config.yaml
n_layer: 8
d_model: 256
n_head: 8
n_kv_head: 8
head_dim: 32
d_mlp: 1024
vocab_size: 16384
activation: "tanh_gelu"
norm: "layernorm"
norm_place: "pre"
norm_eps: 1e-05
positions: "learned"
qk_norm: false
attn_scale: 0.177
bias: "all"
tie_embeddings: true
parallel_block: true
init: "normal"
init_std_qkv: 0.0194
init_std_o: 0.00486
init_std_up: 0.0194
init_std_down: 0.00486
init_out_by_depth: true
optimizer: "soap_variant"
lr: 0.00293
lr_mult_o: 1.03
beta1: 0.95
beta2: 0.98
lr_head: 0.00561
warmup_steps: 200
schedule: "wsd"
decay_fraction: 1.0
decay_shape: "linear"
final_lr_fraction: 0.05
batch_tokens: 32768
seq_len: 384
doc_mask: true
z_loss: 0.0001
train_tokens: 166600000
steps: 5085
dataset: "wikipedia_en"
Each number is 500 + 40 x the weight over its row's rms, rounded and kept within 0 to 999. Layers, rows and columns count from 0. Numbers have three digits each. The size before them is the row's rms in percent of the matrix's.

# layer 4 MLP up, 1024x256, rms 0.0693, rows 822-1023, columns 160-191
099:547449518466503445445446515455514524514475497583489522490501470592523574426533426568476520463518
094:490474429499585499536385507442481478461488504533543441465410600452424533548479571526423451593519
096:432405484485454489456469456533488445512465539499503506464531503532501490523517547503427578491487
096:573454498490494478450469476463470503484458474421497437562512511456525417512523519532483477561515
108:453417421519498495597501439530495522539490538442567464409559532539512558564502500507514526513565
103:556446521528502502505504493459485520510499496563479444515513551441470429420492477451545545477525
100:549571465543460470519486467469540557428535505506530500519566503420556490448494453489591540472506
096:440457607511446498485474539477486568482585519541453475527531486500433460538471503581521582495516
114:515460514495509531478548461538541493521476471562526523560559496450557507543568456501442525464499
107:544478467527542465555464524512489500482480519498454491533496513541477489494450498495587515555548
097:490446481511473520514478519485502441482460513436444533489489508540513539508469530510552513489565
099:474521506557498540498539443550470489527530471471524539558530496396540513567521458535461519500604
084:458488520467539475489526496454512517530491474465465477414570419522503503453451540551487614506537
104:543573487425592519520511533486427575501525424529450493483462489494515480574470516434509510494540
085:506443564473475481517458550431491501531536511547449472407521499501494569459435466526570464540582
095:499444499536527515536482506493498563436501436572459494501525524506518552488483400433480493515497
105:480483501450510507467487456567558572520538530465544457539556469521479443492483486461548518518490
096:513490521562444583568432541505478550543461554467497481537480420544488612518474483455494478475452
093:522461419530509486530496519457497559451444471512446519487430498488511491510514490446390578544569
091:507576544522493513593480512508472518459553455516545531501537400440535488539483499469573481606494
096:444484495449520442499408520519575478521549562486432512491536510527534425544475485520483600455542
099:478482479483513571520491458503521524497490460521474458510526507452537501489562478450542529556502
100:489536479557536480501468440566477579430468530483572532427451520454498523508490547508523449501527
090:519453454529482461504499438472465445499511477554517490430513555551535515491487485535520476444470
106:428560472550559531498522489456418539465513582462478509528534444493478449543420535546508528414590
082:461454485528405459540513545494551505470520543485463531573528456528501500531492606457544529428459
097:510519491507505538526477447468474547496534541519498596492505507518539526508535491487601558525508
093:562541529457501526510511469472455450508546552512513548459485525532465483556484483486514545465401
096:586470490474507502528484491426455528562531527517444606492472470455535489483505435534467516482517
104:523469511535460444522518464514520535563528503520518450465527545521549508559451524518513483539528
108:443489528473477515460469557498426399539485542448476455592501510474509527492482462497549499474493
103:528506530452495491531482521566541467457509434523500539456515499431528511499495479486522494563563
101:520538464465517569595459421482490514460544507492542496563516516500529535463527498483530600395459
093:496451513526490495482439534473506579508487470467465616510484503485450554514483496541481480462464
095:486533500486614462507438567454522478484453498524543483503540449557478552457417510547521521496531
096:455453483549580529476529534513476476479494452572537614491466467483450530545511501521480475456527
088:462456518446497464593557486457526487456548550534503550540558517496495491512494498508489533569522
094:501511466405465426438568535455534480498464486480504497488511503478444552574455566550438541504524
100:519468473478567503598518498586537513488535545522465484467572424569455500588482498469574545471578
108:471458531541534479561457440541500516492526482439468505534537466521436608534467525567507482528554
093:464507525487552505474463484596530497500511534541567453530480497503513530493487412544543482543558
113:559493442449483541462570480490526483534551449493549480520477494443516458430508456458491468547532
090:502566510516499496497456530567501529498430516557532524524420556498586471507494575459502435529501
083:459548519506559420497479436403572406541502531502525526492536423564449473501540489484546558527487
101:437542485446503531511536484536499438473473427482482454421550521506474505437552474435462502491435
088:548418542458530493536516478474482514518543556453519491508410491534564412510474505517571511502527
091:543476498496469447515481498476522529519459490507554488562522469526493450556533492508488577476461
115:471494513485540504524560568482447504444568539602412499471504470518525453459519516640501476457521
094:578531499482504467482483512443478469555484537467481510480466544588496503446519483561452454503505
100:501535539535531494533482451531542503483508520500453518461484423509443472437493489484470481516596
094:463549460504497528522519455552506530474550529500452514496461503468430482544522506584508424561498
105:493503421528456524496562518538434477489512481541488521514512512518448512466522595591499517464498
060:488530491442590510473447455503476527526542474528465454491472408549448511579522485514539565536551
096:429484528498522493594494497481455546555510523533474525518448487526459527522475401428524544539517
104:441549575511482486506458518462514433529482547517526563443497554484435511495512492481535490451424
095:490449500519556436569407439574495539530429502478477510468547515507437552574516517487540547487531
093:396524464528466380530450495452472567495550525477453569475484425476444454496455429503509508490525
122:541493509516532465547560511542527469504420567554509487531466486493505508450473552520567484554492
111:411480403561440508524463484429549575446523503497546497516497510517484412514560487486495463482501
100:499493466517435550559500449467551485554498488510508514494565481445461482426582426503495563445449
101:528505462519507444543480496425499427442481539485481534506442523467511479507505540529521436494451
110:497455494505552510536461443472524560518404492479547499478458465519524537469538520465556510419516
093:484450537498491571465535498547456479469506469525495474544523595490509489514547538494506481571468
102:490486464546483503553571564469469471494489521509461472520571464456519526558469504445565569433469
101:481493483494512459523474510559479497515441426522505534513482480542511525468567573406539539522489
107:432442476520536489591425497527514524483564454494472447496538510520456483518496525489494513487532
101:460522436484549555576503471464470489537520594462516520437485474460558523545466509501484477473535
087:513464489513478466519457531408523507515552503459495513469471558525459459488531554466495512502533
104:504444481525484522530573534507482418518550456529589510444527514579457501558509518480458520525510
095:460492473477505580471528492414434462522578434481474454483494516511534390409493515523531567470500
098:530510434478509529490517516536533563479485538437478508511441452532575525535465442525438486538480
093:514535515532453526445566424468533485540535519524451563543539508533499477475429517538439560562445
110:567511603475454501515553430546498546450513510467446452500463530439499483499532468521436585492510
077:491510452556433537503476538475481486505531542435447417487502467479504485506455510554467563515445
095:452511521513505497452494522518534539503524430520504482558439491498486455574494547533538452453511
090:473464525505571469401517510485434551459542540525531535525499540478521547543538494528488443519532
095:581541451522504519440543479467545474541509467512445498500515397493581485448543529495506525414567
097:481553534477473510535537454502500567558508562503496489552482457507432491452370517514474491537533
106:521538540517584479543434541459500502531464517464475477539534453533487482514515555477562556487450
087:592539441567464528463512426492462531535500566489598438571543478482474515567428454515569555570446
092:459483473487551482479515451434517595503537505469522471508537597519599444467518522480538514543498
089:515521518546549474480428507484518530589542457535578505491592482462434582480460508474509455542472
096:550489445542527549467493472538498543585568551521544557505504482464503514556522554517530523491480
097:510518441495511487500571594485466479511512524450531575485561546429576551449538525484449489514481
099:537423520431570432495501480530462502564469446504443486551549469530527438550524537406474517491459
111:556531481460511552524503474621429577477534439518591469512438489445483467462432546540500519475517
100:494506454494508547557589551507535522563486474488460486527515423534559558509491524502572493578545
099:518514490495487594549516589445470551486493484573480497474455463506528480443463491501500557520459
103:525478435452534475492464509495450486526447434529476518551482465484489503530487441523567536447517
093:598519560461514464434452507485486472555471538505481500460442458525500442498565463560545523460525
094:577500499500540492526548564478438499561501533485478559499436483576485561490501509538507410473527
091:509521524503425477480524482500494541500511436583472443519526437530442523528455473558479496501529
106:551556402453565453460540519520455497522461469486488446524524479459517560456541566477601515500556
094:495482437560475492525431425483521467455501523492579458525464545579529493490440513514464539485500
120:584525516533544491531518503485529440566470514531519449564504472456452506476513528589561470533547
096:480537509485489515514452509575420465442469586491552453570478515450454488514483531500562486546510
089:498486506411429472472562529509485570455499565517461548515475488549460526491482520457517456485508
097:516559428548542477439443569527471488489546601510540509507535501567483595497446507486485496464527
097:541439498496571476477543486474524553438490484502466463516521526482477536582550493451552486501492
108:496451538500488562512547451449493477550547497475505496551486534516495509484542493473568556448490
110:528497496347576543498429468485508506453536407520539550520487512450460536464534526512427513521516
090:441437526513561531490500455364485551446511536526492548482510493525505411489537537493480548490515
100:500493526566460534502520448440468499490495548563455486509479448508479540466518490521441527516601
097:485478538497518510455489480492501513467537524486486427552523493494524458472512538569435507468553
099:466593473563499516524493465482484483491480537508438530471542518546448448506447506452489468469462
095:532589501541444509498497465507546555479521452510515492503514496544501445518562536477583494471493
099:444458547482499547526527563383488520520511556473542488471456566479471561515527546470478447507556
094:492489503544442427536516524526489555470472487489485526431430450542566493469546582535505530530526
103:453516476491545491515467544449563519496542474506510559491493459537467546466522476478491580492484
090:574553488473477439473463473480459499494519486471494484516462453492498462508580516525502497535466
109:504484497522555510508516513525595554523406459497558517520486521515459550502429499463506527528602
102:554502448486480471533437458504493484542541471532493511376434460437556516449490494456506538511476
094:519439428500507487511525465573490436505544462544517469518514538579416546534419488493452544457460
088:455488541451525482519524488489469517542585515486517485470530454521507519551450533524525504497441
112:601462463410589481524561493474528468528602583536510465470495487434545510476551517512500525499553
099:531485486524526568554456560554495532536491542493461529508558468425546589523531471538518465494498
100:459502497490501536458565502450386471481446474502472505485539422531505564535484538501578450461488
100:459447513426454543462482538556498554483438487500544410451453457472540582529453552448497483489430
090:467541462525475522544538406467421513523519535487562553474459403518467538468485536505494490505489
093:469506510502562511451530494560559447499467566514504482449464597521494501528425555514556469496500
120:458455456544461528564486466428546566500522528487472461440516522546512505544517478481428446493560
116:515529562494497409432411508500510568486540397524517497628511464509527502501504440475538520600457
098:507490520521463523464448492491486533565451441466555522507541459479506481521466433559493519410457
096:530438512509454517569464405509444503517551470485494486514434461535371456510499466441520488495451
108:518537533433509458489486499485451547508481557496369519493509431490536507491470463557465496466535
095:458413494466539501554520537444571465461495496553480483509535487427517445478515507503451421485473
098:491535462493515430450564471484472485493484419519469435505494461482552492541485508442545494429551
098:526499464555491462505508467483458477532455496418535450555484514483485447510452536561495529522456
096:535486486456493467498521474461454504491490533456508497494471503572418481505543553490477517448561
094:545524465434507504514484513559541526549516552480419505481582466516512459442477481517431488506485
101:518529490425542604414476500554514541475478519486507527560486518514542480534527526555479438515556
105:510563505495487539542432502573456438498488413457441529592472431494449558522560543487523430537543
097:509429454520505546472429488452479480454512475454510504491562495477551482477538465505462494466505
092:509540483516504501547554451544471453527405524505437504521455518519518505516510499536525463431500
093:445482491467463474532532422490458458508449488558581564567492493565463526502523463453494496509493
088:509476461534527415431507546522510522463511421445509531512500530454521481449538538467551450444504
105:469404528549487506491487503547524491551468457438481539566533503509481508393472503523470544534532
093:559426452438494502499509468513556494507448454535549514535498492514540516474548525533453427440476
096:525476459529458512535472509498509519559548418526470553519534564502449554410537457485519550519476
091:495535469498548410506522533478529492556489426495594481514536495501456441578457543482547492503533
098:514479521511486462523474515500535554541523512557410492527438457494489531497487489519477508463461
085:441506431539514477479505490495566552463560533550477558613468498483462498473569524553483462516447
103:484475431565479543527522524605471497473556511541466470549530589472484407497522517537610474401467
096:500386494463557558564466565494520526531525514481556470537479507513494512526469518391559556463579
114:516426485523491505474482494481520483514497526451486527495466533511377469534495423487393496514500
093:540607480456489527553476549555512554482433550504544505533427545546448517577533466458475475487551
112:472574534545471564522492478517511465473516511488523578502519486416477550598540544442487538478556
101:501495506525486495470521494499412497441481429494495508458531500524425444465491434571460504446486
095:550549517525454533484515570453462472579551502544531557530528467475563481484386561518514504555465
092:473447496448502529538480516489489586519556536526530562553511505508444557544505498492494517478532
098:441508565566490530448519412473482483496466467501498507502528459507471507507513551475521572464611
104:511437435527550508540492475528435474480525416553543553532487452449456576564536441463491573584489
094:560530496453448530468454512525445553528484434441524464487456517483510505467460486505529551522508
089:423492484490537466506514509544514539534487523452438460546526419517509472483516546537452522468537
098:450475513505503546420501526557522583538469486445477437495494543509437454531511541472514504512515
099:568557453535581483555515449504480550497396444532485459497482502545486478571487534518531495460475
113:471476475470557542496535499465478539500478478536473553442514480477570466473470503496511578500518
104:566516416466484575553501467566451505474508495559501515410485481475572487494524454435519506500519
094:438535572499500565465514483558527468553491461491438487527538465547413456459501456569591589453467
100:431532524511509401466522490515468534463524513438492434568543527507486498580481548480487578475462
095:482463446463485500504554525466561434542475553509495544543528515492511496412493399503482464466434
095:545462440568539490547473589514489462455469507473562512564451458497426464487544494551464483546469
110:498515549523567471516475570511520462540523567417531459570541475477532456403433516408476548516510
099:484448544457557508465438446440481492537477524503522500501517437498480528534526513509503458482522
098:497466540401475549414417532571407487523481520446557487506533494499467493520471501457479537557467
099:429500491464519482554550422497518561507535517487458561531486479486459517535425506525512555496523
108:515520468464543498465456485481500504568517492494415479593542477465448497599463518471499448558483
088:510549477521513553529501529518544487507527502479449545510562493566456448530511436458501534520533
106:459494556454508509487486490518485531522561463584508540539555522590481554494475582465512535490570
095:495535536460457544427479374526445523561499533492577422466530523511418503502506476521477496506495
089:468501531512538473528509512486525490456468517568537529439517469467551473442396437514516505570444
108:485437602354558479487518545466475498474526439471502555498481475632473504546432449522466552444547
109:485482470521515506464545449576465564496510465433481548457506531486479546524470537500499478462510
094:464445490459516449562524511501472624516501466461546505475571440494492437506463507584492534544579
109:526490561493501425514522475533535531436516463505398508551525435534497483466488479478459548472471
111:540521474482542479461500485476597479494461536457539520477488544533504513471422520418497462476502
078:446580499456461512471452522456503513545448535495464525476483467531471535483471534500502559522502
089:475504444549554471452512483486480553532549506424599463511483506455531482524451509515470485510517
084:509516492467461462435490515523558559465477520508558543497523543501549490564413515459517581535501
099:493515440490525468563534428502521546410525522479465484420508498470553575452477482513468510508507
099:464510575496497503512426520486495460463508546503612527521511516442512474531524505463462452562512
087:493440508460525461455467537516509611571473447509586505534465467453560510416465503446485497511493
104:516483485512459507579508446470540549531506491590518565439480492524495484464523487516550549504521
097:518446484523449430480492514476517487545505479535459471488546532569492441457465489475493513447509
101:538434447416469541487458497498531599544504520502445555535593486510491495498455507596562503575424
109:500504488513469566537445470466470472535545475406512474512444488561486574475599537509428440517495
103:532533528511515530500482440445513543489484558470442469466522494504437521547477461479540472481563
105:376470495568535495507522558428487465519550476501458565499524523456410522483452492476519522456521
102:520505531504466439470526465544415486524499481458463601574472500495448538490419375539448455458524
094:529523483428510537522487442468462521439502408550551435549510520409553526492492501532508500515578
102:531458476487525481504508568419532545466530506499549429460445443485567496436471543498531559505533
130:511536447518507470525476595496507506496506478496412473536506485527468482472483483551498495509421
099:502541480472522492498504506523507448517537505579549486510442432480493485475484516489546506448386
101:481468509451422473495503475530470503482540514507572473492519489505439558510448541439554513516528
093:450471523489522540487535454543538485492497517481562576531520507513478472526461491496521527486545
111:469455438547453522535523555535479456484517518521567491473611468553439484489452467529538415482469
103:522443465539490450403510511479489479453468493458506561486424548517412410420510481527485481466497
095:497544525445471498506520393534454455535521462535446437476540484450541531442523544508430557530496
090:547460502533508568501527415515466527516418578458546449454441451511518498505449552511474631536542
107:462459533558485439535469465520520474463511586457440573552490476457482600570499510525545452509522
094:543583545421551547479450504514529464581494479465498479479484458410492471491519496478471516503433
085:524474466504446473447502441473542551559498456433494487577497522482454404487461465506528474528515